Weights of a small GPT-style language model, trained from scratch on English Wikipedia.
Size: MLP 2048 SwiGLU, 49.8M parameters.
Architecture: RMSNorm before each block, no biases in attention or MLP, tied embeddings, normalized queries and keys.
Training: a variant of Muon for these matrices, 450M tokens, 7373 steps.
Each number is 128 + 32 x the weight over its row's rms, rounded and kept within 0 to 255. Layers, rows and columns count from 0. The size above them is the row's rms in percent of the matrix's.

# layer 4 MLP up, 2048x512, rms 0.11, rows 1378-1412, columns 448-511
size [101 100 105 101  99 102 104 100 100  95  97 103 103  99 100 100 101 106 102 102 102 100  98  97  97 100  99 100 102  96 101  98  96 105  98]
[[122 139 158 141 161 148 132 178 137 143 130 143 142 133 156 131  83 115  85 111 148 122 162 123  81 168 118  81 149 106 165 154 157 192 127 135 158 198 104 129 127  89 121 122  80 107  43  98 155 171 115 177  94 168 141 161 136  94  78 100 129  98 127 149]
 [ 89 174 206 190 108 167 103 132 169  94 103 106  51 133 130 151 134 158  73 150  90 162 157  87 189 143  78 172 122 188  67 132 101 181 179 137 131 146 116 171 130 104 116 200 134 102 179 133 121 150 104  90  99 176 154 174 179 106 119  93 186  96 147 111]
 [102 138 137 155 153 147 203 122  96 125  98 139 113 130 124 176 105 160  92  70  87 117  95  69 138 109 149  76  94 201 181  94 132 110 183 152 110 143 164 149  81 137 126 176 142 159 206 107 174 122 185 115  85 106  86 112  89 102 165  97  94 130 124  80]
 [147 110 126 147  60 124 144  56 145  96 129 127 179 131 201 101 122 177 100 139 111 118 125 124 150 136 152 112 193 147 133  72 124 121 141 126 160 167 139 183 130 132 135 190 163  89 100  71 104 101 163  81  93 126 119 162  75 115 112  78 111 148 157 124]
 [118 113  98 109 147  86 107 160 137  90 115 128 140 139 229 133 111 172 144 116 159 108 156 101 124 152 112  79 112 149 121 138 179  99 195 170 133  66 170 135  99 132 114 174 154 107 131  72 121 106 169 119 152 182  49  98 151 146 144  62 117 147 111 133]
 [145 104 127 182 180 133 143 158 151  74 147 105 122 101 118 191 129  74 125 161 115 176 111 146 141  37 137 157 171 101 147  99  97 148 146  54 126 119 104 125 104  91 115 173  87 125 103 158  80  90  68  81 182 133 100 171 149  89  48 117 121 161 142 178]
 [103 192 158  59 113  74 135 104 116 120 123  98 122 136 218  77 124 112 189 112 179 103 186 106 131 100 144 145 137 131 166  67 164  51 119 113  73 140 119 147 122 136 118 117 136 153 176 131 166 186  90 117 105 135 108 158 141  91 122  83  99 105 155 133]
 [ 87  99 153  82 114 150 109 110  96 113 156  89 113 143 117 120 134 111  68 114  95 120 135 141 132 138 104 187 121 151 120 106  85 132 146 103 118 137 137  95 165 103 144 135 130 179 137 153 140 159 175 100 128 150 110 141 147  61 170  66  91 141 153 233]
 [138 157  70 186 130 184 169 154 167 129 147  85 129 118 106 169 119 166 163  76 148 121 210  63 132 141 145  98 193 154 147 110 102 104 114 183 112 152 100 101  72 125  95  72 128  60  78 118 135  64 127 155 117 122 120 172 142  91 116 142 125 125  91 102]
 [128  97  82 118 124 132 131 163 101 123 137  89 116  73 139 117 175 198 153 129 162 149 205 117  42 147 168 108 105  97 130  95 140 174 137 193 137 110 170 133 193 102 164 159  83 172 109 174 133 157 152 149 131 160  69  89 146 175 162  83 159 114  77 177]
 [112 179  85 133 111 131 193 145 132  84 108 104 130  77 118 120 145 148 131 109 108 152 101 129 143  94 123 133 135 144 143  96 137 159 161 102 131 120 158 100 100 161 121 151  99 103 182 105 102 154 158 102 105 164 105 156 155 208 113 177 163 151 199 164]
 [141 104  73 116 104 198 126 108 129 150 129 100 124 167  60  95 114 123 117 144  95  80  54 161 143  63  85 135  97  78  72  86 154 119  98 133  86 126 107  93 131  85 188 100 160 180  86 166 146 151 137 125 151 136  51  76 137 164 101 136 106  66 112  77]
 [118 122 107 110 136  71 156 130 118  53 141  95 167 164 179  84  98 132  87 102 165 133 136 135 121 134  92 190 162 151 147 156 119 124 107 118 133 128 135 130 124 107  98 170 157 108 151  87 145 122  97 142 127 174 120 161  63 150 121  98 126 139 135 132]
 [115 180  59 110 123 139 103 113 131 135 135 129 119  67 141 172 129 134 163 146  89  93 121 134  94 102  55 161 123 187 118  98 110 111 191 121 136 107 178 152 163  97 158 180 149 158 110  92  64 115 143  92 149  97 171 166  89 133 134 111  61  99  96 144]
 [ 88 124  55 164 164 133 151  95 122 129 123 108  71 163  98 101 129 129 135 137 148 155 128 110 100 127 118 114 176 139 177 122 134  92 141 123 121 162 130 172  80 135 125 161  89  90 156 127 151  91 160  86 108 157 104 173 118 114 137 109 126  99 190 127]
 [165 109 109 109 118 131  79  96 135 168 126 148 193  91 171 137 131 139  64 116 179  84 113 183  94 162 160 174 127 151  59  78 146  92  90 131 121 145 143 105 125 130 116  94 162 217 121 105  74 115 129 129 115 114 163 130  82 139  99 126 142 141 135 130]
 [162 142 160  79 129 149 100 145 155 154 145 133 119 107 133 141 163 124 153 107  81 161 145 107 149  71  94 119 129 170 176 141 117 126 145 181 141 134 153  64 163 120 129 134  79  93  80 123 116 101 141 117 143  82  98 137 166  97 126 121 162 142 144 127]
 [150 132 124 120  78 117 165 130  92 145 137 101  85 107 195 153  45 128 206 166 125 101 105  94 105 109  97 201 120 130 155 115 141 113 166 152 169 142 121 102  54 177 142 138  75  86 141 135 121 113 145  87 118 106 175 105  94 151 126 147 136 167 169 178]
 [119 109 137  96  59 191 138 134 143 136  81 121 160 153 112 195 147 111  50 105  75 179 145 131 127  99 154 165 154 118 146 171 147 131 125 137 157 127 124 125 134 107 144 138 153 140 153 124  90 115 114 141 116 134 115 115 136 160 187 100  56 120 125 133]
 [175  79 152 173 145  90 133 108 126  47 117 125 103 106 132 150 145 110  97 122 130  61 170 182  76 146 152 133 134  95 151 168 150 134 121  56 125  78  67 102  93 134 150  93  88 128 170 140 133 178 143  89 138 119 144 123  49 118 202 128 107 175 193 111]
 [189 101 151 134 167 127 130 151 136 144 115 169 102 112  75 114 118 194  83 116 164 136 133 134 154 106 115 168 141 139 131  56 161 139  73 159 172 187 113 176 182  81  98 119 126 171  91 171 169 122 134  53 137 153 145  63 154  66  91 151 169 115 138 137]
 [ 65 115 132  89  81 123 116 164 119 104 129 120 133 104 135 139 178  64 112 116 126 111 123 163 149  86 133 125 180 166 120 110 109  77 100 157 108 131  92 123 165 175 166 165  84 124 104  99 137  84  90 148 140 146 109 154 119 113 174 183 171 129 137 155]
 [104 127 154 105 109 131  71 129 109 136 166 152 157  89 184 110 168  86  94 108 152 168 108 139 132 109 153  86 157 120 219 121  97 200 186 117 134 119 104 169  89 196 108 175 165 122 177 145 117 160 150 152 169 153 121 162 142  94 115 143 159 141 160  71]
 [ 99 129  86 140  86 167 139 101 139 155 118 122 138 101 157 117 150 135  98 145 107 125 109 150 172 128 207 122 189 121 130 152 125 153 156 121 141  73 183 166 207 117  83 134 101 100 134 135  90  76 127 132 156  69 140 216 175 103 151 103  92 142 108 141]
 [ 91 127 121 117  95 102 111  98  48 119 156 110 177 171 125 129  93 143  87 122 180 111  82 161  98 114  98 111 183 104 112 114  79 114 121 148 129 170 184 115 112 101 141 122 163  91 111 113 146 153 107 127 120 125  79 162  86 121 174 129 102 181 123 107]
 [168 143  49  59  75  82  85 128 133 104 113 122  88 127 114 174  63 147 134  95 149  97 127 120 131 128 107 135 109 185 125 116 171 140 137  71 119 126 132  93 157  96 136 170 193  86 121 136  67 115 141 119 159  87 119 122 149 128 159 149 120 126 124 159]
 [123 105 144 111 154 162  91 133 142 139 161 180 134 109 177  86 148 129 129 108 125 118 138 157 153 236 140 122 105 101 179 110  92  74 125 102 102 102 106 106  84 128 167 144 134 165 139 117 129 144  97 146 149 127 182  91 122 126 124 146  90 123 116  97]
 [ 96 126 132 128 161 136  98 200 116 180 107 126  81 154  98 134  88 154  71 161 109  82 118 123 123 101 101 108 129  94 137 151 128 141  36 175 183 176 178 163 132 129 137 154 134 153  90 145 190 107 141 112 123 152 134 106 105 157 113 157 101 153 108 160]
 [128 205  98 127 152 119  87 108 180 162 104 139 104  82 112 144  92 143 172  99 107 147 155 127  95 162 126 114  96 164 128 149 121  73 105 158 105  82 112 159 101 108 150 129 144 142 209 157 137 164 152 113 102 131 216 130 124 202 112 143 119 130 146 133]
 [114  82 123 137 124  96 181 123 104  86  92  87 154 156 158 124 106 121 153  51 152 117 125  82 163  96 171 154 117  90 136 125  51 165 133  51 134 199  99 114  28 114  94 148 106 115 165 111 144 113 134  90 133 104 163 166 126 167 130 101 125 136  99  74]
 [122 113 104  66 147 125 167 105  89 170 173 132 121 174 124 200 122 143 151 149 135 112  73 145 125 178 152 129 148 136  91 109 123 126 146 107 100 136 124 127 132 160 143 161 110 100 147  81 125 138 120 129 121 137  87 160 186 192 135 131 145 142 101  82]
 [162 133 184 200 152 123 156 154 136 119  75 129 121 129 140 165 122 166 115 112 113  70 161  83 135  94 144 135 119 167  88 135 117  87 128 162 151 142 131 118 170 136 115 137 133 127 128  67 138 142 119 179  72 126 129 108 151 148 127  59 151 118 162 181]
 [114 106 129 176 115 180 133 163  72 183 112 148 124  89 115 127 102 128 121  97 109 192 130 127 131 134 137 138 121  98 142 149 110 112 124 123 111 203 118  80 118 129 128 139 116 146 122 145  81  92 107 142 104 156 155 103 132 128  90 114 111 118 164 158]
 [112 141 110  77 185 128  94 165 124 126 132  89 140 107 148  88  97 160 151 129 111 143 148 123 108  83  91  80 147 101 111 154  78  85 122 115  78 131  84  97 146 172 108 134 148 114  78 150  97  57 128  81 105  82 183 168 110 133  79 127 163 137 161 113]
 [158 162  98 137  97 111 122 144  82 149 141 110 157 153 102 109 123  77  89 111  96 127 223 146  99 118 113  97 108 118 173 137 134 133 120  97 144  93 163 209 125 146 178  98 107 155  97 199 158 116 127  65 144 175 130 115 106 110 127 165  87 134 188 104]]
# layer 4 MLP down (transposed), 2048x512, rms 0.104, rows 1378-1412, columns 448-511
size [103 100 104 101  98  99 101 100 100  95  96 101 101  99  97 102 101 102 101 101 104  98 102  97  97  98 104  99  97  99 103 100  98 107 102]
[[127 127 105 132  92 131 134  80 174 171 110 110 114 161 174 135  87 143 157  96 123  89 132 180 181 171 162 139 107 135 184 145 118 161 141 140  75 156 182  77 157 156 130 111  89  96 214 145 130 182  94  90 100 121  67 140  80  65 129 135 150 147 114 151]
 [ 98 117 105 132 145 156 183 150 123  67  53 162 179  78  98  60 120 130 153 158 127 145 139 162 121  56 150 110 119 203 105 132 133 118 106 123 165 106  82 103  79 111  99 163 165 147 124  74 146 126 135 141  97 113 155 144 127 142 107 123 163 148 107 149]
 [135 146 145 155 178 133 129 124 130 112  83 137  99 151 120 190 119 137  94 172 123 117 108 137 182 181 138 107  90 182 167  69 110 154 172 154 189 146  79 148 128 144  80 186 136  89 145  97 143  87 146  76  90 170 125 123  88  73 124 128 152 161 123 109]
 [112 102 141 151 101 144 119 164 106 126 106  92 145 126 162 124  86 138  96  99 133 126 202 161 139  81 134  89 149  45 157  90 111 201 131 108 122 144 113 115  84 148  98 110 213 107 159 143  99 107 126  66 122 176 123 143 144 104 126 162 137 165 136 134]
 [167 155 131 137 157 153 150 134 109 136 122 126  90 183 148  93 129 121 145 105 130 116 105 137 153 116  96 132 157  95 120 182 105 122 131  91 159 138 180  65 105 140 157 102 158 139 126 106 106 125 150  71 166 143 154 124 126  87  58 164 175  73 108 143]
 [ 97  92 155 128 140 145 130  98 130 175 117 122  99  92 108 129 163 135  86 177 105  96 155 112 137 168 128 166 145 123  81  81 146  71 149 127  85 173 131 152 111  94 112 117  90 100 124 131 198 138 110 143 143 194 149 140  92 143 161 175 129 156 130  73]
 [107  72 193  82 177 158 150  85 150 117 202 213 137 111 148 127  72 125 167 129 154  97 161 132 104 135 123 132 103 176 154 108 121 128 104 112 121 132 101 149 137  86 153 119 147 105 122 120 150 174 205 165 117 109 175 133 154 161 109 163 142 101 161 115]
 [ 78 151 127  68 159 118  68 142 153  85 166  98 170 123 138 141 165 143 120 116 149 132  94 107 155 111 134 165 103 128 132 124 132 141 134 139 114 171 145 112 143  63  87 101 164 103 132 103 155 142  65 125 140 167 154 156 118 135 122  75 159 140 129 181]
 [149  87 132 114 143 141 117 141 128 141 146  82  63 162 143 174 140 100 151 111  96 139  89  59  89  98 185 117 111  76 156 132 112 102 172 176 126 139 119  68  44 119 166 125 111 175  91 103  76 148 170 153 161  66 117 176 169 137  58  95 123 131  66  94]
 [113 104 157  82 109  76  37 115 101 134 114  73 153  92 216  42 167 107 125 141 113 105 118 113 209 162 148  62 172  97 169 133 124 133  92 140 126 166 106 111  68 184 143 147 113 178 140 180 206 146 167  98 160 108  73 106 132 121 184 165  86 148 157 179]
 [126 133 152 149 147  98 147 162 138 134 101 164  96 128 102 135 156  99 126  54 157 142 114 110  98 129  81 173 142 167 127 138  93 109  76 105  89 168 130 141  95  85 102 144 109  84 118  46  90  80 142 150 153 156 157 179 124 145 129 111 115 135 151 117]
 [159 119 122 209 135 109 132  82 133  94 120 127 197 156 119 116 171  46 168 130 156 180  92 190 101 113  97 141 153 126  85 143 151 109  63 123 137 120 101 168 161 151  96 145 168 131 109 141 108 106 115 122 188 142 135 117 153 106 149 107 113  72 134 151]
 [125 116 141  32  77  26 157 103 127 109 168 100 138 128  95 108 131 119 161  68 134  67 171 142 107 152  96 145  57  83 159 145  83 145 116  71 161  74 151  50  95 136 135  99 147 119 107  91 118 131 102 141 155 153 132 115 162 155 110  75 148 155 200 126]
 [185 154 116 168 143 123 139 165  94 137 227 167 100 111 122 109  70 155 148 150 155 176  83  82 163 137 126 122  45 167 145 145 172 186 155 181 147 137 149 183 136 118 217 125 131 115 111 148 116 149 126 230 149 124  94  95 144  85 148 132  52 169 168 146]
 [ 94 105 140  75  85 193  54 136  57 119 152 107 129 159 111 107 123 112 113 146 164 165 139  87 146 167 164 121 191 125 122  72 139 137 105 110  87  73 101 109  88 114 139 139 124  69  82 119 124  72 134 128  99  75 107 169  92 124 130  99  84  55 127 151]
 [174 172  52  83 153 107 158 141 112 110 141 114  95 172 186 111 170 110  96 114 188 116 115 149 119  77 144  97 168 100 126 115 139 103 118 136 212 132 214  84 137  97 162 142 137 150 137 105 138 114  94 138 142 137 140 164 163 123 131 154  88  88 109 108]
 [129 166 123 146 101 124 181 163 103 118 119 109 170 111 148 106  91 141 103 128 125 127 145 102 121 119  50 156 121 118 106 111 171 137 103 172 134 145 102 103 172 126 129 134 116 128  83 203 174  93 155 139 153 178 163 102 166 151  76  73 153 119 132  83]
 [143 165 153  98 156  55 132  84 126 162 117 131 149 150 114 159 103  83 123 124 104 125  58 133 175 167 167 148 188 130 168 193 144 164  93 141  83 164 128  87 110 163 148 127  97  89 167 188 183 120 123 123 114 130 193  59 185 135 152 141 171 134 112 108]
 [125  93 113 168 154 200 130 131 142 113 129 158 180 140 149 176  86  61  90 192 115 150 161 133 148 160 109 101 126 103 169 171 208 101  96 102 153 114 118 132 139 167 145  95 141  80 150 114  98 163  61 174 141 147  61 182 132 145 139 104 107 153 126 178]
 [187 172 134  79 147 102  87 168 115 122 187 177 147  98 111 149 119 133 117 165 116 180  60 148  92 167 199 100 141 147 142 130 155 104 118  75 184 113 122 127  98 102 137 150 149 175 171 121  23 147 164 144 186 191 154 138  93 147 129 167  92 103 102 175]
 [110 199 125 112 150 108 125 149 150 139 171 121 154 108 129 131 132 154  71 118  74 187  91 152  81 101 209 146 157 152 171 146 130 140  98 109 180 185 110 111 121 137 108 153 174 149 126 149 149  87 172 164 115 118 125  92  87 170 116 134  80 132 123 135]
 [160 191 138 121  93 169 124  95 102 156 107 145 111 159 165 155 186 135 116 156  98  71 182  99  68 144 166 198 130 113 156  88  59 139 133 102  95 133 102 164 119 159 145  93 158 196 177 116 135 133 129  89 191 114 117 129  73 137 171 117 120 109 124 119]
 [138  95 160 136 149  74 200  98 132 135  93 165 190 118 146  94 132 111 156 170 157  96 197 211 135 186 149  24 107 130 157 107 146 107 108  80 136 173 118 154 182 171 140 143  98 156 185 116 152 146  99 149 145 116 106 148 129 122 112 159 119 178 155 122]
 [ 83 154 116  91 105 179  85 144 115 164 117 140 172 151  95 199 127  88  95 131  80 125 124  82 200 200 127 188 114 205 133 156  92 165 133 144 151 105  89 127 164 116 106 159  77 122 167 131  64 182 148 121  89 120  77 112  79 138 164 138 140 196 112  87]
 [155 147  75 145 211 152  97 125 199 133 132 168 137 120 121 121  50 113 145 126 122 112 120 127 116 128 120  86  87  94 120 224 161 157 100  75  96 188 116 116  96 119  68 125 186 170 111 113 145  96 140 122  98  97 160  63 188 123  90 157 147 108  95 130]
 [127 162 128 124 138  92 144 179 145  88 110 107 134 125 114 118 105 159 146 136 120  95  95 108 120  95  63 137 124 174 136 148 163 107 125 134 102 125 127 105 158 111 157 149 170 121 123 100 164 176 153 163 138 143 203 126 134 158 109 166 103 141 208 158]
 [115  65 161 107 135 160  56 120 117 179 128 189  71 113 169 137  88 111 121 163  73 131 110 163 155 157 180  97 124 161 118  90 162 141 136  72  53  97 106 133 183 105 120 139 150 158 125 102 112 168 115 136  90 101  94 145 132 162  87 122 172 117 145 163]
 [123 134  86 113 127 159 188 187  94 125 140 153  84 150 160 160 113 138 187 104 131  81  89 159  96 165 115 121  81  65 101 177 146  93 105 121 103  68 122  88 163 154  80  86 140 162 158 117 122  90 141 163 107 143 143 120  99 160 157 112 185 147  94 176]
 [106  91 164 117  48 155  56 131 125 206 123 156  97  84  66 147 144 180 173 131 161  99 131 107 111 104 140 150 117 174 180 191 160 112 166 172 135  68 121 133 143  96 104  75 151 127 149 138 195 114 107 180 104 165 110 106  36  67 187 155 145 170 112 129]
 [119 115 121 144 121 106 168 154 116  90 135 133 112 136 132 153 120  86 160 167  66 127 154 107 169 143 114  98 127 133 131 148 125 117 143 144 178 148  83 143  61 155  94 142 125 112 143 118 168 101 126  60 174 175 130 132  94 104  82 160 190 126 107 171]
 [ 84 140 142  92 115 125 127 157 139  97  77  66  63 140 115 104 122 121 147 125 155 146 132 161  93 116 143 147  65  98 137  85 150 113 114 142 129 171 118 149 180  71 113 138 112 156 125 129 112 143 125 141 143  53  54 179 143 164 158  89 170 130 131 154]
 [ 80 147 145 129 134  63 129 154 156 127 129 111  90 100 118 158 183 134 125 137 118 113 149 177 154 152 165 155 173 137 190 149 128 134  94 148 115 115 135 107 128 131 130 117 146 106 105 120 120 117 125 176 172 201  87 201 108 139 109 120 187 122  96 147]
 [154 110 137 159  55 113 118  99  71 154 141 133 116 154  94 133 119 181 157 103 150  52  53  55 106  86 126 137 119 130 193 196 151 163 132 115 130 152 153 148 104 135 150  91 141 138 115 142 102 113 125 138 170 124 166 104 132 151 138 132 153 154  98 109]
 [ 79 138 111 154 120 117 151 105 128 147  80 101 141 118 127 125 118  99 126  80 164 107 163 158 121  88 159 158  53 101 148 117 127  69 161  99  87 129 120 117 139  94 135 113  76  82 142  89 102 100 150 117 149 124 145 131 154  89 100  95 122 123 131 109]
 [117 104 137 114 204  95 173 119 134 123 132 112 160 170 141 174  79 149 122 136 101 116 149 104  89 161  81 145 181  99 136 125 103 138  62 113  47  94 112 128 140 144 142 163 119 150 158  95 113  99 146 146 143 145 167 144  96 147  64 160 122 154 118 111]]
# layer 4 MLP gate, 2048x512, rms 0.108, rows 1379-1413, columns 448-511
size [ 99 100 102  99 100 103 102 100  96 100 101 103 103  97 100  96 100 104 100 106  99  97  96  95  99  96 101 102  97 102 103  97  99 100 100]
[[121 152  89 158  57 157 140 108  91 128  96 110  84 123 153 193 165 127 167 126 175 160 128 135 112 137  83  94  81  60 102 194  82 173 184 128 177 130 137 164 119 119 190 145 193 103 163  78 118 135 107 120  95 103  89 115 115  85  73 121 106 166 144 102]
 [146  81 135 141 180 162 132 145 185 205  96  74  97 111 150 181 147 170  99 145 106 171 126  82 149 100 137 126 107 133 159 160 133 154 144 175 182  96  88 152 162 120 126 163 136 139 166  89  95 113 192  96 105 105 117 168 131  78 159 138 125 103 107  84]
 [ 94  90 124 135 120 130  64 180 108  94 169 114 146 136 107 155 127 134 147 126 129  82 128 120 177 123  61 117 126 142 125 125 139 138 135 141 172 152 141 206 202  89  71 139  72 143 126 121 160 119 122 141 118 131 139  79 178 106 128 198 138 135 133 108]
 [ 99 181 166 128 115 152 115 122  79 167 148  85 130  42 204 168 192 146  70  89 111 146 125  74 116 152 109  75  87 163 113 109 125 109  76 147  81 127  89 179 161 139 139 128 113  60 158 168 113 112 148 214  88 120  54 214 195 126 148  61 113 177  96  96]
 [150 139  71  83 174 154  87 173  80 161 181 150 135 133 203  57 164  65  86 116 119 103 114 155 109 111 106 117 151 138  68 126 176  84 108 122 114 104 205 149 170 124 109 139 134  97  95 119 155 143 149 148 123 176 122  67 211 181 144 112 125  81 111 138]
 [157 121 255 127 122 174 135 127 131 142 128 142 132  92  64  85 112 149 136 160 136 128 170 165 155  97 107  91 131 161 139 136 142 127 102 118 111 143  94 160 136  86 103  84 131 131 167 107 163 153 152 127 135 116 118 159 158 149  97  99 156 100 130 206]
 [140 152 166  95 163 127 155 114 146 103 123 109 152 143  86 114 103 168 134 115 127 181 143 157 158 116 116 152 146 120 140 125  66 148 139  92 150 106 141 141 163  89 130 154 133 135 144 112 111 177 153 118 179 202 150 138 110 135  96 122  95 177 150 157]
 [132 175 144 128 135 170 196 106  99 161 127 157  87  93 133 156 144 161 157 106 158  93 130 110 138 146 191 137 124 143 125  95 159 100 140 174  84 106 132 170 130 109 100 143  86 180 172 117 151 100 134  84  81 153 106 183  87 135 172 156 164  75 151 106]
 [168 127 128  83 172 121 109 149 105 139 103 177 175 128  71 143 144 142 115 147 113 128 125  95 134 124 159 140 167 135 108 130 144 166 135 138  93 132 144 148 113 116 146 130  87  72 140 116  99 140 108 140 129  96 125  44 118 120 115 142 158 114 130 152]
 [171 156 116  96  95 129 128 161 165 138 159 166 137 110 114 140 156 140 135 146  71  57  96 136  70 183  77  90 121 107 136  91 155 137 112 106 106 119 146  95 113 135 121 149 136 125  86 110 103 148  94 105 140 164 133 204 141 148 132 202 178 110 134 164]
 [108 101 128  99 157 116  67  91 141  82 101 134 121 132 137 135 116 113 174 101 112  99 142  61 115 159 146  60 154 146 114 151 169 160  57  84 131  99 107 125 192 169 150 110 129 127  90 109 125 137 150 101  94 167 149  93 135  96 145 106 124 140 174 127]
 [ 99 149 135 160 132 142 147 143  74 102 126 103 144 140 116 158 171 123 125 151 153  83  91 131 180 119 196  76 165 174 176  94 127 161  67  81 126 118 176  89 130 128 122 164 104 118 110 163 138 130 109 105  87 132 124 108  88  95 140  85 108  82 120 141]
 [116 168  92  64  94 152  85  88 123 165 151 135  85 100 131  94 123 111 132 122 113 151 130  94 106 199 131 142 145 133 133  73  66 130 167 143 157 118 102  45 164 176 158 143 129  99 135 117 108 122 177 135 112 168 155  84  86 105  99 126  51 116 100 131]
 [107 179 147  74 167  94 162 159  80 112  59 140 101 172 124 152 124  66 147  93 101 115 158 130 105 141 144 124 149  61 155  69 152 147 127 163 157 125 152 153 182 147 141 100 104 155 193 174 119 127 106 133 178  98 140  79 142 128 102 148 129  81 104 120]
 [160 123 126 116 104 118 122 172 116 128 154 143  86 147 109 113 149  92 163 128 108 138 146 158 177 100 164  93 188 128 162 150 119 141 117 204  91  97  91  92 115 122 115  43 160 175 138 127 105 112 158 133 112 160 179 139 122  89 174 106 106  76 147  58]
 [118 137 150 150 119 155 174  82 122 173 168  99 125 178 149 140 128 217  89 122 139 140 124 118 145 159 147 119 140  91 111 124 137 136 152 104 120 157 105 115 162 121 168  87 112 144 166 157 161 194  81 117 145 107  86 129  92 152 134 163 127  88  90  70]
 [108 140 184 155 168 140 141 163 149  73 146 153 124 127  69  51 134 194 102  86 142 159 130 113 162 103 124  86 143 182  99 148 169  94 102  91 150 119 112 105 174 172 134 198 160 122  98 124 130  94  62 139  84 143 115 114 159 152 125 157 105 132 103  98]
 [102 158 129 115 123  94 142 180 104  93 145 126 155 198  93 169  76 115 127 176  97 114 114 156 157 111  63 122  90  73 152 117  74 143 144  97 150 164 108 140 155 112 135 152 148 160 109 131 194 123 245 127  93  60 150 117  93 102 151 138 159 163  97 111]
 [104 119 122 123 134 157 145 162 112 212 146 157  84 168 155 105 180 119 134 125 105 155  90 145  92 149 145 140 152 176 116 151  73 118 159 139 110 134 159 128 153 114 121 144  74 156 140 147 117  85 111 141 137  94 116 106  99 141 158 167 100  86  90 126]
 [ 97 154 145 121 182  87 149 130 148  97 127 153 100 128  58 113 126 152 126  50 158 101 157 159  82 105 109 150 206  98 132  98 217 105 129  72 175 153 123  70 109 107 150  93 117 110 164  91 150 118 144 132 118 150  82 164 154  79 121 115 115 122 169  88]
 [165  71  97 140 108  89 154  73 177 112 105  91 120 112 144 125  91 120 147 123  93 128 115 106 148 148 154 148 135 134  93 119 123  85 174 130  89 113 139 121 144  99 131 129 122 117 117 189  86 135  69 107 123 141 117  96 148 142 160 158 106 155  67 136]
 [ 84 198 103 120 167 128 112 152  82 114 145 153 163 158 133 160 146  92 165  85 111 110 140 207 107 122 142 121 128 130 150  81 132  94 108 133 143 105 144  80 102 127 193 145 228 122 154 153  92 150 116 122 123  81  84 125 110 158 115  86 138 162 186 105]
 [115  89  91 141  71 121 149 113 104  97 132 136  99 131 126 219 133 141 115 106 112  79 147 142 168 118  92 174 114 106 147 194  89 148 112 162 130  75 157 151 126 175 170 109  99 146 122 138 113 129 126  55 141 116 130 169 117 149 166 107 144  86 148 128]
 [183 128 122 142 159 101 131 171 144 131 143 106 154 102 131 119 144 155 101 133 137 148 122 118 110 146 139 145 101 159  68 106 165  84 115 157 129 117  84 133 181 161  58 174 132 138 120 134 131 118 129 138 181 175 177  88  95 167 106 134 151 144 108 133]
 [159  81  97 115 109 162 123 189 160 160 111 109 137  58 107 123  82 178 110 126 184 121 172 150 155 118 165 122  90 113 158  60 143  99 147 126 211 129 195 112 119 113 109 103 141 126  72 152 131 125 151  81  79 129 145  89  87 116 114  87  97 134 132 107]
 [110 129 119 122 128 185 156 114 133 155 128 171 120 128 130 159 156  85 139 120 129 125 146 119 139 126  95 143  94  96 159 130 117 106 124  61 154 127 150  76 139 100  89 137 156  78 124 157 133 136 163 138 127  87 140 119 105  71 148 137 140 116  32 160]
 [120 151 121 172  90  97  95 131 118 151  70 111  97  81  78 133  88 119 139 137 172  61 166 158 111 158  71  76 133 115 126 156 170 108 119 147 122 155 109  93 121 132 141 136  96 148 192 138 140 123 129  88 160 166 188  94 146 168 124 138 156  43 122 148]
 [168 126 111 140 142  48 145 152 139 127  98 159 183 110 138 153  95  83 123 142  77 145 158 112  80 194 197 115 137 113 140 148 170 164  75 147 161 155 164 187 164  90 156 126  91 147  76 171 159 107 124  87 151 167  90 159 156 102 148 113 128 141  86  92]
 [153 185  94 144  99 122  73 133 126 168 142 109 123  50 107 110 172 148 104 121 118 146 136  93 105 151 120 144 123 123 170 135 189 131 187 209 123 124 123 190 172 106 142 122 162 157 147  79 113 131 132  85 141 166 102 112 207 208 158 146 135 106 127 119]
 [106 151 120 116 124 108 136 159 130 102 123 145 145 216 195 164 168 137 103 100 132 101 145 118 103  91 156 127  90 187  95 140 122  83  98 155 145 130 153 164  97 128 194 142  80 137 134 126 157 132 156 182  69  93 123 129 166 165 140  87 106  68  70 107]
 [131 133 150 115 111 109 158  98 127 114 103 165 113 117 141 141 131 121 135 124 124 157 142 116 174 150 162 107 174 156 119 141 107 119 137 161  82 120 124 131  84  94 109 156 129  99  96 142  64 102 125 134  98  79 109 224 135 146 142 124 152 116 146 129]
 [ 70 127 116 193 120 113  93  89 116 180  66 110 132  81 114 202 179 197  73  74 192 143 158 143 141 102 123 124 137 140  96 144 166 123  76 158 182 129 171 154  64 117  97  99 123 186 127 132 148 118 128 120 117 189  89 114 176 120 108 159  85 119 153 116]
 [143 165 112 135 145 170 141 130 154 147 135 106  97 156 121 122 113 144 117  95 140 113 149 162 128 106 132  95 149  87 152 153 133 157  82 113  90 130  86 108 131 147 115 174 136 173 136 122 113  96 147 109 105 120 162 122 166 200 104 110 180 162 142 166]
 [147 157 124 106 131 104  92 146 144 172 120 147 156 118 114 136  82 132  62 117  71 122 194 161 133  88  94 114 197  97 124  85 126 189 127 142 185 104 106 160 119 220  99 151 102 170 132  89 115 148 125  69  83 151  95  95 146 133  70 151 116 160 119 116]
 [ 99 165 157 152 152  91  96 133 152 112 122 116 146 168 109 151 120 129 175 100  76  84 159 121 137  67 101 130 123 129 106 120 198  89 130 154 106 133  79 131 139  98 136 158  92 103 218 172 143 132  39 132  76 159 112 111 122 105 124 105 133  90 123 105]]